{"n_layer": 8, "d_model": 256, "n_head": 2, "n_kv_head": 1, "head_dim": 128, "d_mlp": 704, "vocab_size": 1024, "activation": "swiglu", "norm": "rmsnorm", "norm_place": "pre", "norm_eps": 1e-05, "positions": "rope", "rope_base": 10000.0, "rope_fraction": 1.0, "qk_norm": true, "attn_scale": 0.0884, "bias": "none", "tie_embeddings": false, "parallel_block": false, "extras": ["capped logits"], "init": "normal", "init_std_qkv": 0.0455, "init_std_o": 0.0114, "init_std_up": 0.0455, "init_std_down": 0.00685, "init_out_by_depth": true, "optimizer": "muon_variant", "lr": 0.0137, "lr_mult_o": 1.5, "lr_mult_down": 1.5, "beta1": 0.93, "lr_head": 0.00564, "grad_clip": 1.0, "warmup_steps": 138, "schedule": "wsd", "decay_fraction": 0.872, "decay_shape": "pow", "final_lr_fraction": 0.0, "batch_tokens": 32768, "seq_len": 512, "doc_mask": true, "train_tokens": 129600000, "steps": 3956, "dataset": "wikipedia_en"}
Each number is 500 + 40 x the weight over its row's rms, rounded and kept within 0 to 999. Layers, rows and columns count from 0. Numbers have three digits each. The size before them is the row's rms in percent of the matrix's.

# layer 3 MLP up, 704x256, rms 0.134, rows 69-87, columns 0-255
106:508526505502528583498448539439495507571574429470585495520550490474502539499484529512371461516518593482425543517551576457540467536505488468468536509501500496430453532492506488461417508471529605507536534528574503580531478498518443485522565505558464539477475454468477518568516496557529528542469509491516424602511475475492464508473544458512526457460532465525437478523523474457483422500497571510482515585478478459465503526547485552438432485449496543499471427456465436529462509493495508466466534521463529473550507433499476541486425516536469494559497485504464460520518510496571494523473433466492483481417414461539481469506428465494504499468491557512567483519490465492469489497544434557497529498531473520610465543498533540517485505489557512561488484463454544510516537568489467
105:488568489503494537496540501450515539483553562475531495448452533517426505504515544505478509566467475512560530558597495492493487469569564496479568514476542487458589539476467489440522512491473532595478459387507524593545519553539510493517488511511520489453500458501528430552500584508498434432503501529500456459568509490487502478393485472513486552502474536438535554465477523537484533532448462473540423486501481602481501540519467567537474575500544495428484454521480508505457456504513581493505532436580452457523535501496522591507520496534432495486440498473543470517435519489598461455440497521529575505504488542573504442533508539465511497485492541438520507463501431523524498453563492422526523482458479431503486529478519511527519507551500552474484529576430487529509484484550507
100:485521478513499520486498530570503574493492503514558516542520521497419554480518532513498585444523479498530594516532520458497566450492441516509557540521444532485508516429503484525573591449536378432489501523547499440472597565511532523476432517480497540546519478412486504587454522485470507487490451572478483481509442509497500529535529498550469543504487503531545486496498509533468556494560480506482548548553447451482512454469518503590575544551525502471546454483429526466499515470498481489486545518516480470561506499491564531448444492430504564520567444395458423531562475568510491518410515473492476520509485526487528495463491582592514480442472470444465480515429551552492437488521495470475469530483434507502454519534518483516531525513521473507512579529537475453480557492454451
099:473529502532483467509474508480526440463552553437557497480515475475470488483515523514476476547491526483467489484489518499571497443514462470518492448433499438430551454507462534517423497503501527479500560418495491482477524449483510485498549510467521465452499488465501481550544545461508438542533548508493524543531499476422444552524373468520478605497560524537479540528511491549486505587480504505512556572513476454423513505423420509538459473560480468495481491496405519578489526483476373485473502490482557484503531566512478477518555598482504458545565452522539524505489471484502396487468412540537490497517524468452456531440501488595586474492507506492509506448536557513527454491577506517466416541496448537471543424462568458538482486469496515525459496521553533446453525522489548
098:495525500505521492574487497502542480474531541525573479490486486460536560446464480519489525495548495426583477444538540437452465538519564524531560455432489464457531523497478566506513508459507488546483465515441506511553496443508500433576442492547469528538509452520462471483526472497535521492508455570491518425455505480527583460501517536504401508472452478422515505486549461508505474464451508505494426412532531450587542452512490522568440538541509571515538498532558476515514461498411512530473459467495469491507477493539455458464541536516407535536455571475446497472547489450492467568521403513514503524461539399518522487459535481415478494568546544491461513545475535511431480515470503565565482442435491575491515592510494529518528465489486548457563481486491427493486539570502509
103:561482561541540550563423489474463484480470544452451486474528574483505499493477489530495477515530473468509396433538491502458502502436555492499523517519469482502529472536485516480502494509513526527557519443498559453476477538456542537566488493504546462543525582434536457520511481450522454499527584547501469508477477506501486479534449482567557480483540513548459611501485482557508499545530493489545582549543485608444552487475564485548441514510537484541495552491489507527504521442492547545458454527557421549473498439464435519467527605616477598531460424463427600509489548470501474484483494513546426502539467436527531482512534470518498487490562525503543509523525500421581436464486489481414464468538443467518476511524488535481517447498448454523499526489486460488473529513479484
101:444500507532519462495511514545474481470571546480438523463529483518506458570520506446490503466491557534497490493458508547556448482545520561470466466542475569544558509508534516497504464466503561524451518463456501517485485562464495423473433594426455483467478476511482509479541511448387443523484500554462432509530464414492464448451468459463583543451502482467511491506454481480504469509493512491567429519523412530499568497496496579418501452558478464484442489410507492528547470449530526487541480538419453505531500500486442555537497493526422512483504495478454536495505426468513441500475411528445513467505453544413434473479476471486488508543523505476493543441525500522540449534434549472592507525516483525498514578474494472535556520546496480558495516442505448478483375454539483
099:485512482462471479493556544513443562517524523430507498538445526445505460502466469523498514485467470485466529467577507525486466512465526487432498470501468497533572463508507479405520471514511499448485521397530485475539432502470436439481535370487510513520454530507577485385513446504504500499520477528500553473570496486444551456499530541512500529445524495453542523472541508560540515524451475539428483520512593413540546483514444448544476471542550492480450471525469573459505512398449514460442549383560501494504527523542484537537450446541502544496537451489463429450524532490484521559492543456530506479479492472436470475586480514463491427549492472559516544554474443490543481449485564466540483464510535476469520511459473493475514461402509490507448542499539560506477443487490559
093:466520471490502465469477478548528528525454502434482485483466498511451485495577549490540524531529549545501541486564459482516480557616492512526529473418531522520480556427532518508555492469445503443456545542504457483493497527588483506527517496527512516505411467495547464517417468552481471488538465552540601526522513546588527478486543508463403505494516531548519480494532545436515554534436482493510539481515429489580535527547509507488599548462471525488486511594470480510510540486545497484539504515527520467443558488503523448585495469526490447494486454418487521530526537447479509547496486495548451518457449544487476486490510451497520539387524497464458480558474484593517416558508474444546550481445477478426519465531497503468457511592425519534569428486459538520524482557530511
096:539544445467509543511434460534527440414530487458599515504557554510522478508485498495481500532490494453476480487452562477413534567583501519525436487550529488465500529504576494522499536523552454560510484571513518514525474500522522484481476544514485511516554556526476483488482475455506452454536499465517541540494530508422485567544463505472505469484482464458418407502514475579527481535466520485520531502555506511521460494491442542512501473412462561502424514509480483483395582466443440468538472515441497527408543461441427417555461536494469481525586541561457466496498554476509499446504462509528469525558437554534519509453476505499514492464510539414491502515480526484566482582546569471528456454544463512451435501485561451554469504546474487515468484439595488519530449488521473
101:526460492482506427502505449515491542486521537502500431484473583500522477513500547516524515492540499525488559475480434417469465507463504554486501493480557541511448583520457491527471576422481463478554505570493509494485507472467518523413498486511493527465516569552565475477529392511444518466498559452511511575505485481532532481450518535519492497566541477551507514538509488481482491494567449520421468611467474461566526461473494455509502480526523534489483447539480478583485439497446526449481473485475512559453544523499529482413539541476569569483413440547487568512498563483416427514441509513497495487459484472516536437543458478508497517533450465454529467491432448505472502505511499472497536515518502532489543481434474510555442484471487449554398407479500469581403475597502518
099:491447500408520509435526529466515547507524510536536454553540505492439491466450413534466565484477511512505471494417531546561459497565553565484460588513533535485487453522521504478439512586406502473450520500513503481491451479457534564479462575475559480534503445451483455514487511461544481540508500482467429503454453459544521462553502472484476547521535523444398550473504481489521492536491606492464465495565494478428517537436506468555496501582497541507544538517515513456515519551476466522516477524496461558485518495476509431470543445562474516504591474467511525567461504486509543551471485491505509570452447526558489413484590507529500500534567496459585418497459511536501456488497482506491571520480538568492464448549553447492493449525513501506435545534508574553494544540545488
101:471589500451550496563554425524473494483531602449491519547577477526585537496514493454416447467539509485551544515504550515525491434521546530524496446493451470524467524565458496498481470485572450522479474539493490512565496521542468504567492541562519508503523536569479496553558491530429519528550484519516534488455491444538450425487490514545498573519531437498472487495452482546534508484495471536528540462463477446542486468454535489548542496654567456462518479533452449488478494513464443473519527522430552466569533457505479514528493530475456581476429469513480630477510467543519455501474469554487538535531486591522498469494492479453417485478485565505479459562559479522444527575527476544487452482451558467517508501551519534533480553507487509525465504494570455484484477485474465
094:531428450531493458566466582500485459543468499456480492489447530559434449424534503476490473533558531481501491510514485476504500511525476428514421420469536480532501580522452517459417504427471546457433495476450519511479532503480502484467488466505485413481496492441479437552483473463527437510561600463455557547427522550529483515480473489579492510514443467476478556549419489534510472519558537568540493485544546507538457518425543554490459432479535501567485465452471501580459562538506473467541555534495478410555493549555504544527492472490448483426479463498490499468552432515475529412519438532472491414512528451450463484477550519571482444462493456460480489503503485505465457418564439499482476558546463532526475477552493508527500511499453489552433489487492518511495486483484474
098:488487562554523505541606513521484515464565509513519482460478551401476538477548512437480452475465510488503498475466549460484496455487560541423519492495535472499474543546511513467538537478428522438508496528499500499502517454441538455452509488592536538502520436505465527486538474507534540511532539444497383550509459517467538454557425527478494477518559511450536458567476487552487371499530449475498531489496435449501477537546444545461435545504463536520485548401474528466473461472543579465509533472542439561573531554470550541506508485475529564455495530438478504466504537511452510576480486470462522458520528569458496492457508464548562452500476434532525442480575534477528479521523506524512511484512498515454476513529512485632518444485416476521481513532457446429532493505449512
099:482498479555502467497506498592478519457532525430471523459435471500514554472502500487505503545551470427529457480438598524536530545447507471465530595505499486500535506568483481537555465523513472555489454453478517481538588506518453476492486512445574480498486492484473491458501513513531478510514452509434540536472539485461424521415397502444541466513546494433502468454476487489480483561459435553509504511527547486520467500453424532453540520482482473466561510500512535418455480457490540492513479530493485458533516477439567417553534453444547577526534505472434529526487476491472525499515479525488441588518528448567483426533441531522543486507561491454554464517474475443407521528486551533430507517496461412465473444446526515566441520553488525513478553415519509533494530484599468
104:513422413503517481497562507481493532583530430471506472514565515454495516455481465596540533522504531462502435581474451504531450539506487529477527590531524494547440499534574595532537521490599478457488504558493448469478504538538558531560520520579541543530465496499479486528497544516493520552507460515486540497484430421477495486514477545508527489557536508476453505513457492552617552417515499611503489502582470460442546470471555443450548476521476468487522529446477474525471583548507545520498508485511547441509519493476484497489444488503433528442433522537522540518495567428435442506521561526514527515456466485532488493541478520480498500471514502479449469440477442482524532498451552528559536460555503571421506444501493465501479473477488529526498560481539523478550522433522426
093:469582490519548489462507438561506504421587543462592560467544492547495532453507476491576492517529488502496496520551505523537442511575567492469513547560545490517407495555457515555503489562468566511516531452488503624546477509492522476547570491492446492465516510540478537513458515403495430485459463498505485565550483593561475509506471539495493528492482557446514540534558540451509455459534554500507444560455416499513480546500513443464488504504561470436465495464519541532492443480505554485531481521547438555523448426517469497463465507474496485446442492500438437551490483513588494504475513559471504461511520506490450412493421563566494501473521442471457433458457502540465543482578532524517538505496500452490525513520471534445516525440537515494483536497523546450567485490511477
097:491547513522541427503508512564540508506504484489448443493567524517577430537463483504465483522575470551539495494573537547472502496537438526503503500502444414456500574419589468479517518473409485485524443453514481551522479465476591500558560526512505420504532477432486481527485580481547532468478519532519502497485517560542486503504484545543512547430526496511489480412566507487564552434544543493420517505479491452480573474481525560524527433562462472472465531551559513544506486494607536528518471510580515484492507541434439548517517378545473525480507528534562471495508457544536481446520539504534472563566544496453454501521517553538507549471486540424509504511524521507519542489552517460565483518529440462495515442544477498508538533462559471481473454442530480507541452537535517
# layer 3 MLP down (transposed), 704x256, rms 0.112, rows 69-86, columns 0-255
108:477494460543470474579501545527434486559442469552537470469522526438472560563539497440445484494449558429476551461499455516461433494520525461495457504571507468498465464461504498469475485519533507473483467454507449602525503509544425435505555490518448500550492474514449516555441520414505510552497540470553480522499504519459462442600481537574501521482506505520481525514524486455492518582516497537467535456525517527423490491599407506522478527487472462536497448507487487515552506494486569537487420519540570555515574448518500460546488502481472418429494438486435443478432537423543578454501522487515520457502424432554526526502473509491534547507466494490548497510491481466516520468423530463427525482524487487529514601554555524474503522521548528503520507488567507516583437486536480
094:525521552410540504512490497439502504536495469503467525476541563552515508504401509502523520553513475484462511603551486549501464505509504547561478543477544477537485547553557500552474560498463560468513501469545469578491450486463463529531486482408474476625437547444487493511529512501488404515466527468564461452444504503514496520432480581515451573496522507457548557527479445548522518496469525445504486574449441508437414478520491512548516545510469475533474500500523562500524459502503555518506481485506543453535471448570562471553590494499435483503534442460512440522472514510472516494482527562545475510540514460440529494577530525498458510543506526568508529576512441468462504444510579529523534498592550551514551479584486571492574543450504515486521500463506547541485530534525516
102:474511571454537472599478480545482475514496451452459504574483522500460454494462577516473483506515520474470559491546531482428509506531503484449520503590498510475459473419536438557475546492569514466452468427483506512490545449545487508472490530426543460516435519460515437394501456498483466461552511530423546486428519576551463485508460485444462480476552464463455485500425484514486450440514458498516566528392539494497545584477502541475564496527514489538567510489449482516500541493479556450512482504502478462415481464488434454520505536500511462517518562566504584544502531512527505502471437522570442514482475551528502466480495484522491537450480551552478529553462573497543496486484559530497510437483517435576474470570464568536576470522544473559498498541498492592517507486548514
097:483454429537468513531508491483524424498512444521557555482478516502447561525480516530457516559523569529534517527453519452502465554478527498525585578427462440461465502461514433497454439546455518530525481436530507521543531460448472579462520537456507509470526525618445566470529499462508529487503496531459487503436480519481521466495551479555485567556462566521530427530483527475509498486506545459411480516550475433534423509501462495484494493548469521509402579483490455535445483506510465462520496586542460438556497509444524442534496541466513546478565508456499454474539467520476539503470462432430504465436575520518508509527542447449480515456431531492488570540493427496469459519520513524485488521501430554506542534506554517523508519465613516521503421505486462430522476438470534
098:545407519453547552493515557461502462450535511483429520525453519533472504467494493527524463525554454511424450501492498536465503483583504466438452487476521503452500505545538527560563601533517483488423494427446503377454505527502590527429547559512538443538530466524447450517482494471464461543533476435459476451444502541518502501569521549536480502492435470542499574496564520445418486521590489522434490462473481473512480500474473492471492499499538511490569510483496609517554479536463509465560509511502465484470510510476533519493493550452425492480482438515469422461610489553476446490529479535528479532541534549497498553509540519498451544499491473465513479555549501526478503468512510612473497490484536554470501480473441439497473523478557554519563486511448537455448552466567503
102:551579455523516509485537542499401438521495513538505534490464580501489476467475531570466509509477487448521496521440435526463511510438515530490571461534422499529495482493491431528453498490464501506508548409532444532447510512458503489456472399487423476488483475392439517486475474477496472512492616601523526550543533558498489468497451510480486448432469493553424493517510502459495452462460592527490528561475493508533466486514492526568452471447502508490533461531496469514445532537567484528563451542533427484449519496547532454541541553459509488495507488529508510563497531558512548528492553499521521583558449478429511505435496485482468452428513532553450458524534492400466538575481477495500548534489496546481527491492476522521502548458479499540471476468483462576618491466532504
102:513455576542485477528561541533448518514463501532468533469459522477526489533466619530547537531490461502481537457586528462481520498520500447487462430571539535503453449569574514489489525499480474509509459519470482525530533563484493481498466553476495498455500493529477482494575446509574530486579483582502401528437480492528473534540515458512466460510473497527504497458535518457560435513543498536467507534505531516533506463433472475478454537558494514509457436480448416526463472513470572547530487523525491490524493547504447570507472488540529433445498518529510558523549420613524465510508500534544470558457535468496534416408542547455464442558580519527493562499516523588478450548595529516530492424481443508491452511474509560495548509541520489497485490514528575577441515503528460
103:455532476504491554541483482476536466498455586521474479467525521478544449438467510511508569476464490548491568516499538509534514432485567555511561495481446509529515482493539541485479478447544501564574452500497419543502442512508481522550528535482524492479532531504534578547446510563489486554530573475460470509543544427564449441521564602487473534453482480506506545389464493480487500460443581512446528477475464475471485501513523509549383550511433480549477486541539506500524480500513487504511523482442453577492502494496425463492485516523540436553532496523420543540453448540490558536449538508534496554443506563414479447513506566526563511547539525460543414527598495550521467463495532525426499491510525456442504523520433452499516548542577484489514516506535560476447495505493505
097:500473480506521509503489514548476487579527541504505459508411618494422523454489575534511465473491521522562496561529486509429556532542532461534450433525512489532527451480526475493525427518482538512521548499440490484535484543480467451499504507496535504524491474522537517467514411448486503492543461497532466513461410564530549461417461480445533535421475466539473432464502515460525470506579466420503538520511549401467497454581524485483462512498528486499540454465465456460434545437489510439491455548467482517494595467585535460397439506526470523512477436467532473530485517577487504515464514526482495564570468503542528497516495528466483517541506489468503516502385517537493524536525490554451468524496556464520490518549497450503534553573476473445420466461503510406532497448559476
089:460569568481537572430505470514499536485442499487509581504458505537528488462476527477496501502488521575512504441493517514559489501508573563514514446505556549539565483479486475473485460533500524554433509463417382513500466461469482486432514517553531469563496473453474475481499546566471511521539520405501500540452531481523599463545499482523498477510498472496505519566367546520484514428571486396502452452434508495499515503512511517538503463516566493505585473518520458512533572496534468520487560511421488502485532482497498550513494444525450498494500478532528530579469515464444502494502489454526522447485483479462534504526474484499470478517421512539489479527515514558434494547514560552423461516504445466580599497449548507490472554515488510501586447484490401494569529589475503
104:421529519541520523534528508531469468498522499454510568476538492484576528481522533543496426507495507503526528456488515442541445550505431458466522513591542563494561591586500560466526455487502516495453508486514541544496456532569502508477465477532532433541532473476499453477521556509480506556452488471507439497406432519474612511478538483489477485531527478454398525401479496496535438433535560466496481552420501514510498473505482536479445410434489567416462481472555493575490518516547489516509527492477528531498454523475478492443518484459541503488520520408471495453476544559480473582497485479468395491550493541528499445452438504524517534572450491495486530533527538495554529458522493513456488454493534508497484478490487439486484492559606533489469406550517493570536531479509539
098:517579521481517513531470449505454483514436508492457468512533516483512488476518550557408513476515489454539508522523439499422428524506519526557489445528499502458547562457504502504508555445418468398475485554473491518506483493442484449543524496532474461428408464486512421507490554479465546480442560515471531545495548486528419528413504508514521460505499445554504524531490531495515433530528549484499477479459501526466430476499461526547438557503526473462484534556453501507511489516504433438561536475585490482485458468460507517465463586509484521481449515516529496507478508482444515414534445526488438483453550417504536476490531513543457445486475533566532475497487459554447577510459500467393449533449446442476511485532469485586477455436522482502539518465560508452422516524472386
097:478437529446527420458459515505528495551526546501495440458520534457471514505512383510474540538516432509497560529524510514475558521521526466575591458521510557487485529482495497573480510477509533486519515511468452493481483493513427431525557491533481503527442500588448471490518489566527500389492507476542495556477506437437465562558458476544514576534537432564544514475534485540451497462523517545473566550451529544487519484592477476483506501463498491612533531524499525464479501555502552502567488522550511410557458505536451549525514552512480505503536524544575459516400476500484520554518515434528522492452496490508590497501567495532521509517441529425468501512482491557490435461413497495550526531523507429518519432506562466549491505522504476535539577445555494525489504519428489
100:536614475466547496524568459537515462481484484518528493530518502466479480491492517475543539497453547507500471413510508516520514539527494553484484440467479532560531500520491447500444503459463530526504524524582440562553458467510530490561493513474546478508547530559472533548568567485512504491547475545467495458505510503496504483425467535506539512560404512510562510461523474533538481529566533503496455474538561520510424445446528503502453576514495503548490466447513547445460443414530465489508437589596507487491546467524513514466452525469515543469454533577482498474501570474519516464563533484483586491467454532454544502541491512481488519445421555464514455562452483523549504465596530450517536457553538472537568498553477479560555471471542567565537570415492507500513455406452480
098:552460501549490509485510450493400520467497391494500518479540545523476485504492416511426507583488495438540499576525566508488494496492574462593583507560476451530496446533592543468486468527528523452486511553504523516542537518489525531441493536510476587452509493561539518483441479493478449526537491555483467510501509522471472530472510458462492437493545527474498515474459527500475482490570485498538501527460466462520472590461482522421523467454509497456505538470545460397432491510513506493523533536507400499463498497447471485498493485501518478508527490457509522459469537535507465496597505424536518402488529572514615505430508544512556490499488488424429497537499408528527463530485446567470463455431556504524584539511467533513511506502437548480481472552481558507502505524575467
100:466435536520460431466511583510491490556476526463493528438526494529460497542479440496482568490524543528508508543505494468577451545468550522552552498516508466439538511518569509467426529525551509555514469509489491458524492530510564481613505551452488417541446427409439495491491550477467559493491486610447558507501502525502468534481511532480506529615480531459518411550496547535513485454454513491495506529540515454563458538545467482477477497537449488518565406543427436546499488454514565497512466576497484477544538477512508426444486496534532467449513522480464536499501502572504515471532493507524457518480462517490552445478574555539535565489533491539452561471491504464492466549468489529508471431540528447476543442520413496524465574494419478509532539536560480439509525511505539
101:471467488442517526541569525537493491550481496486538514578567497516473506452525447524473562485506483475489566514454520530507558537478483510468504519581535513485482546478492543503430515551490447525551576485527487535564509590443461475549505421477568507499526470473519559518390540519438503487475410492493542523495491452559460533543473494456488459488433500468438476499504451466601470497501497476502539444592455477482474487579539529539619417515455555494547499467532458454473557558469562492555527571545485489486537403379543534536481498443475505530511506491501492474577557520522509467463467444488528534498531494472486451510475531447463449546486493516507451524547509475517440460548528539483526479515474441454498458485470549530495500547504494515572401520520518521479550522491516
088:513536504568562489518513506425504456521564550534520489498472520487384452438459497495506590530523492504433442527522486449486502503528514446472500528525474540490475525495444534509443503562448514516536523536492456551494577482503493446537485451550430508539523544540576480503474460458523473552433598433504514498563472535456456437491540505537464476471486515471477464560468516461471496468493525472513405534510516512486452555508527530508489585549418506486571545451575532484422516481606574468438532480528610500503549381512520465495555474502522505537505510545504481548545526475511576491463497479519550449534518519497512514527501574478407433486507492488514501609487564481524491527469544544545571522504464533497479485476518554524504516512531505531520454487463524442487499455538524
# layer 3 MLP gate, 704x256, rms 0.132, rows 70-87, columns 0-255
107:548494433481502464421544458476478434471462525480481525525476545511406481566538482488394498501532421466529506491560437539469531450549528454571551473497498556432514415492502478484483501533537482534530487483488500476530565543512488474550536449488568560532477452485455539570433457494463589541476484488522496591548490385455506450477524542398498555442426556459524538452527498464479533485465486474436481473441513516499508533504473491551427487521527515527450505456487547468500500461470508524543461549509526507445544536510461495481481497462393475540512468487470481545484574509544517442472446513507540441496537512506482483486458492469521513493572511462574442472575441397518471491487496438521523510536489487496494497499547437561513492492483542502524464495414474531447459516485565
105:465490477492491459512524432508559500488502509488419493453488490526529440443507456483553489528549455475524518523524542526472530543430447477502537424599549516500505450408514512440523510489487530514455519479545468488516500547455524506497511536518473498463528473537532505515446397485523520497504483454462435537505504528476444497566447528513480474481499575551573521440439546518467501466520441496437448522489542502527479516494556485475433509513527513559494432470546480498514523524479508523419513489521477464519399537467419559531599450526501521491528475485472491510513438437530393479536541463498569400506462428499477453464491455558562487520570498530424504533510470454553525543482401545546529508473559604562510505485452478483519495566556540538439461524488499483524573453486505
100:484504505547506514501518461554441470495554500446507536561503496605453472474508521468475450477539569472552499508511515493475579442456400507507519447529493435569506479419498499491486550522491510503498587516504538508472590456501504533499440468501590484486490479396461555505482515565414523524480471475515453459466481530491523454570521427469527501521482472640510494515526515502471475432490484442506511561488499453503538485522489528532518422536500472452509490546486452514560532565494453559521526448530507450457497516475424549483587547518479479536549484479485488479494485540479479438504457590576474471408539549502488483480573442511477515507489525481486565486467477547522449485471405517501514443469518482465468506445481424535531563513400503490494520534462452464459520515551538
099:492469479452522533510567443516489471498469538460507469486457569519456472534545450468523500509478519467523500475540453479494517491443537500438433536499509490596493549506551445541474411525550467480506539552484593483521470514543509536495440493484454548519513493441463545482526530448490532519507499578501477543525451529450478481488543509465550447624564423480449480489506532504579480495519500493585517415502548576590436500508544420448485579541510465439454515454466515503499501489511520440503476475472526493521495535483483513449563485477455515489538541482452582513522462524504487502531574539489544508522533487469455489588507493439548518493546522508492472573611526469514530541524537477559587589479517520531470458532579486469502534412491505481492515501448454532469578509573483
099:451423492528514518496557516527548492476417477551541534476588514499522558446442544531480566508459466507507542527469498496453485509427544468500556537483464544457465489527486591474477446512479539452527431499489496470470495536547464490463433489495482541524551485516532575438556465433511518474454485457608534518440470514531552463505504511529476510580487491501568485485568487489501509539475471447536504459520508439475462501433488491483491507527569578599420442555471436488469551484414460523497470546537580523534465499598548491447527493469490534528553565538528483502443450521495523488520521488544511542528439513605517533466515498456486481475517517585514463477492500501453449524479516456514398489474514495509546448548509483503453525549452384493516456520532554489444456505489493
101:539571442486511503535574539502464523503520478479547527499528446485541541477513444452593500466503501471452467495446548458512446583505515553464522575470489559484512598510481538529512477539466509416393484486488453460543479484515503458539523464560511495517558441431495509513511481530513512513497491527473613517428516508454500498511498528530459472556475534545532411529548518534497520540452520462439494513457486508464554524456489464501534498485550486553539477471508464566491462542433477571527462487504556479560518494478573551555446486431464479523500510423490472488437528582521562502510505485560549459490505505532563506522490498501501562447502442514511470476457401516495566544528459481532534462453526501461527509397469513416456501529444479460560478505471601447465518522414475
100:589529487458515514532472539497474469489541511488481495559517596503482486518491531542479556461534575494492423511517522532529498452532569451498527442529493516474482521523481490503460574533474509480478557469521507445516543486433446522537499472492436553566522575509561438534479492516484511533488516494555492546517518519540502466517536436454488501494561527432477431488475472480532516427485459542517466569497534461473476423516434516572514488526472482598503459472662529567537492506511485445482548497480439522495527492466548505510489494490479532508559412500484487551460449467382426482450528560488558505481438521482496520456562558548538461551484528493509503476510521493465526459513456450548416508466524488439535479504466457571453410511435474532485510458441497519530527438460580
093:499473481507550484456566406445569516469559511575587451490575527484525485572523441543498516475540603480519482505446537502486480530438534473472456536507502525562418503557443466495449435473518417466500495444479497479441463453483548496484524539506497472510557510519447562489543562521573569513494474503498463470473505473514488482534511488519477487530405444518501576450452506504456509550491520472484495507478452509519522484563508429531447469440467511493560422488542495477544517482533433529553545504487560410528535488488527518420564492477490527515569492482534430481506411514482525437485488494394488531570491489512522540529527486557511431517454468476439422425410505483557474466494483481454448556480459508484486517474583524463505460507448503504480483515534472488486477451457518
095:498449575486501425497561516473482494584464526505480440509430476494476499490512401489468551545538539467502492538552523471502435489492460492486438476498476487517543489526493497436565474454479520513501507464505505444527447497463483507526495548475481496508465520512497515493464487456566491560425493535504509492525500489556423481450521405429522522462471577562535492466542514481516565463472492526530435431493498489504535616549472484478435539505503445455515504439552515529539483500505511531478552523501589536495478529508555484516548452523491518449510439443527570493522552479479513439476540492492548582458490459523557500460539473514594495571488558583525501451495490560537433480481492433554506577547513519553546518537386455477501469422578620496518502490494500516484472478413495
107:483553590482533499483503550483479549563463477506501464438471492505485494529519519455519587508581509549443550550502481439446399563477518459485529522550540503571494510417453531460470486461529465433504513427427522531507504489452503467557502484490500517574437507593562520510523506499486451481490531469522517467543533474529469440502598527554505418542538489465491548532484462526506460549549457425474496519493497516478535531492533455489485499479527507552518494382452519581544521519389522495547483509516544557458532575489481521529547556479535485516473427467497480467576553523522471490524455524528477461474472469506530511558479470522442543464539434421488527530505464474485483510428531522522523506538511423480515407512458476497460580555461486577465515472498509486426551520530471
096:470579514555508564505557530496491436562523522483444543502518423548422522537561538493504449527477418496470436560548514489456474529428555522468442547541482475477493563438484438448512487524521479489421520420537506542451492592547510507515489499462525520475526608520509475478588466485460483556471473541492458498503527569495484478527538519408543481509475604490454503446452481447477551501502534583520452523478432471509484506498484454501525601518497476484531526473502512514465541445446508558543507520479513514475501498461532440532509522428560536453525493447493507469521453477453500455534521523466497465514523538476486529439401453564556509475525518530410508442534518511454482478468511509470527490460535496439537541490573521494523523563474528527487550495454573498535464399506447
098:555437535495497540480526445507480564505542561480487608570477539480572527473525508437555528512519527538445577477515499532448494531455459526509470522448474514523489496483458591530560450573485429512503492486534491518526511526434519503454433490553532485542457463514521494499513525538558552459473560526458497436490461502468422458513478508501516420562515527482476489493461549497516572511575485447498534523535534457546533539558482513459576549517472472543532516464528460450488539511512533409485393524518470468521577475500409559504495473475438533481496477440511521505588547474529510439492556497478433541478498546468506540458488434473467513490488533412521623535608528524460427425552461490532512484507475521521511463539497476547536556498478509490494475448456486479525481481463486
103:520491539461467488505470537513505539533537506498462485490545481476400526532479527511450594538497530470556452525483550537413564521521534468473529502563449495535496512412480501529469512517504471506430474560478560468506504528536465470479617521439440505461484486543444555569516568496488454506444569508522452491503507502514461474442432516525488564489482494469479498576465513462546471497529490485544493443461535471511551431431522497491483482487476543570536465565477431461556509517563506509489479471521514402559425551546466569437536538508506540539488544562516504502521581534478542483487519413525453493477480508461466468601509553536483498483438551533557531447552517500523473465529460495480462441451499562531486484494497487567536511552568531502486462481411515431597492505460526
101:493420486588515486436535543497491575547474497486518547486453500378425493447527447489466461433503469514558470466541577444434474438575500480498492516518518519524489523555521522568533476459400499509468487507422523486564552455521471464469518559527464546579475518478492490533465484528537474497525524546475479500615520461497510480524441488470519462555509515461484451516528533493474535537571481507510437463489497504528436540525467503496549515522503451494541520398471554532496474394518554504512503523489475556500554429512495561540500480449465547519514495485529505541553529545494487481464451513451586484562507545520474492513542489447456404514560559556472445509550536528543461468496530510508447539563439421434507456484489503488503475450523475461447461507457445453557504503540542
103:452474484474430472532480557479519537513452511444477558550536576495410473471535563564565487546464507506539519512526427521479542526501468452506543528517536548582467515555504499481515506473524452552596516555436472456447503500452514541505486416510472495482472504516493530448524473499548591528530549488485547585498358485449529477568483508488458512480470496539525490488575502530489502513520416515521415537476464437509619486484522529516472509478541536514512492457545523531495443453503528503579466516503470475534486538548461544472486473531444512537543539564524554445405416508510536491546489544497542486525542407517428528540561492483508479515488514466523533486501527516476522491477454513555515497531521504498458567514507397455542496461531501493529478490455417477471403536500484
104:452511489514521559498493493518464519516505461428425504480541453572399490504519440457566516485497497430514475543542555439476493530546570507440471601459501501484454534501439544518478452496504424527519541431482569528491493509470427468456501487578573410455440456508518506535458534474491442455559558480530527577516496549574485479514458565491444499500442558475441527532481418445562474479490448565520473511547482503472485536521479468505583546438468576460530530573451507455485527487502415573511563516455494475432540527495511492472527470511469489585463470471524456533477509441461475509444502519498493539534473421476498517540555537496489541498510516510452460535459541462502551449517554500495470545564489532441478478492502493481548503486517524560543558542473440524530492485471449
092:552466507463455521486492590422424542590454475491397510501459472474528561552480522521417490472501484461515495459457486530432492496478466503543480472507444562544550482396504454479518571433488482528465508540488517412442538493507489534482516528519553489551493512459506494469500483559509563532528426433514571512527537475452488491436572433579492478479481502557497473499496464550444522522510473496434524449533603483546561483472536551494489542426425544511481536463527459482473580498507476520507475511399503552512529574457516526508500516514508490509542494533546547446518557529494425534501508508505560494463506532478514576485509451440519521552468545455491498508535572534503457530507547532623521503495479523496442524457492478568491500512450486516536492527470508504444596471463465
098:503484450536426540565528574431486454543476544481485520464596457465480476429530547501490478557491509475485535481474520527398490416557517514519516519499498530518520502541547439535534492431462526490593525506479464558513501449438472471490485483605519548533519466509554474472474485531526525467498482479489539498510426500523595423531488468428512573427478604477441498457472523533458599558422488461471517499497506376570468446477503470513518496504500491524516504544546527499491495518530507461450502457476517559483456458552551487470478528458510522475542488446443557560551555433545446499511451481456450536457472466494558540455486493469436480533477504471432427477527513485481511532537481488514515530517524508500482538481463510545547470589530600472498540545529528465496466490486469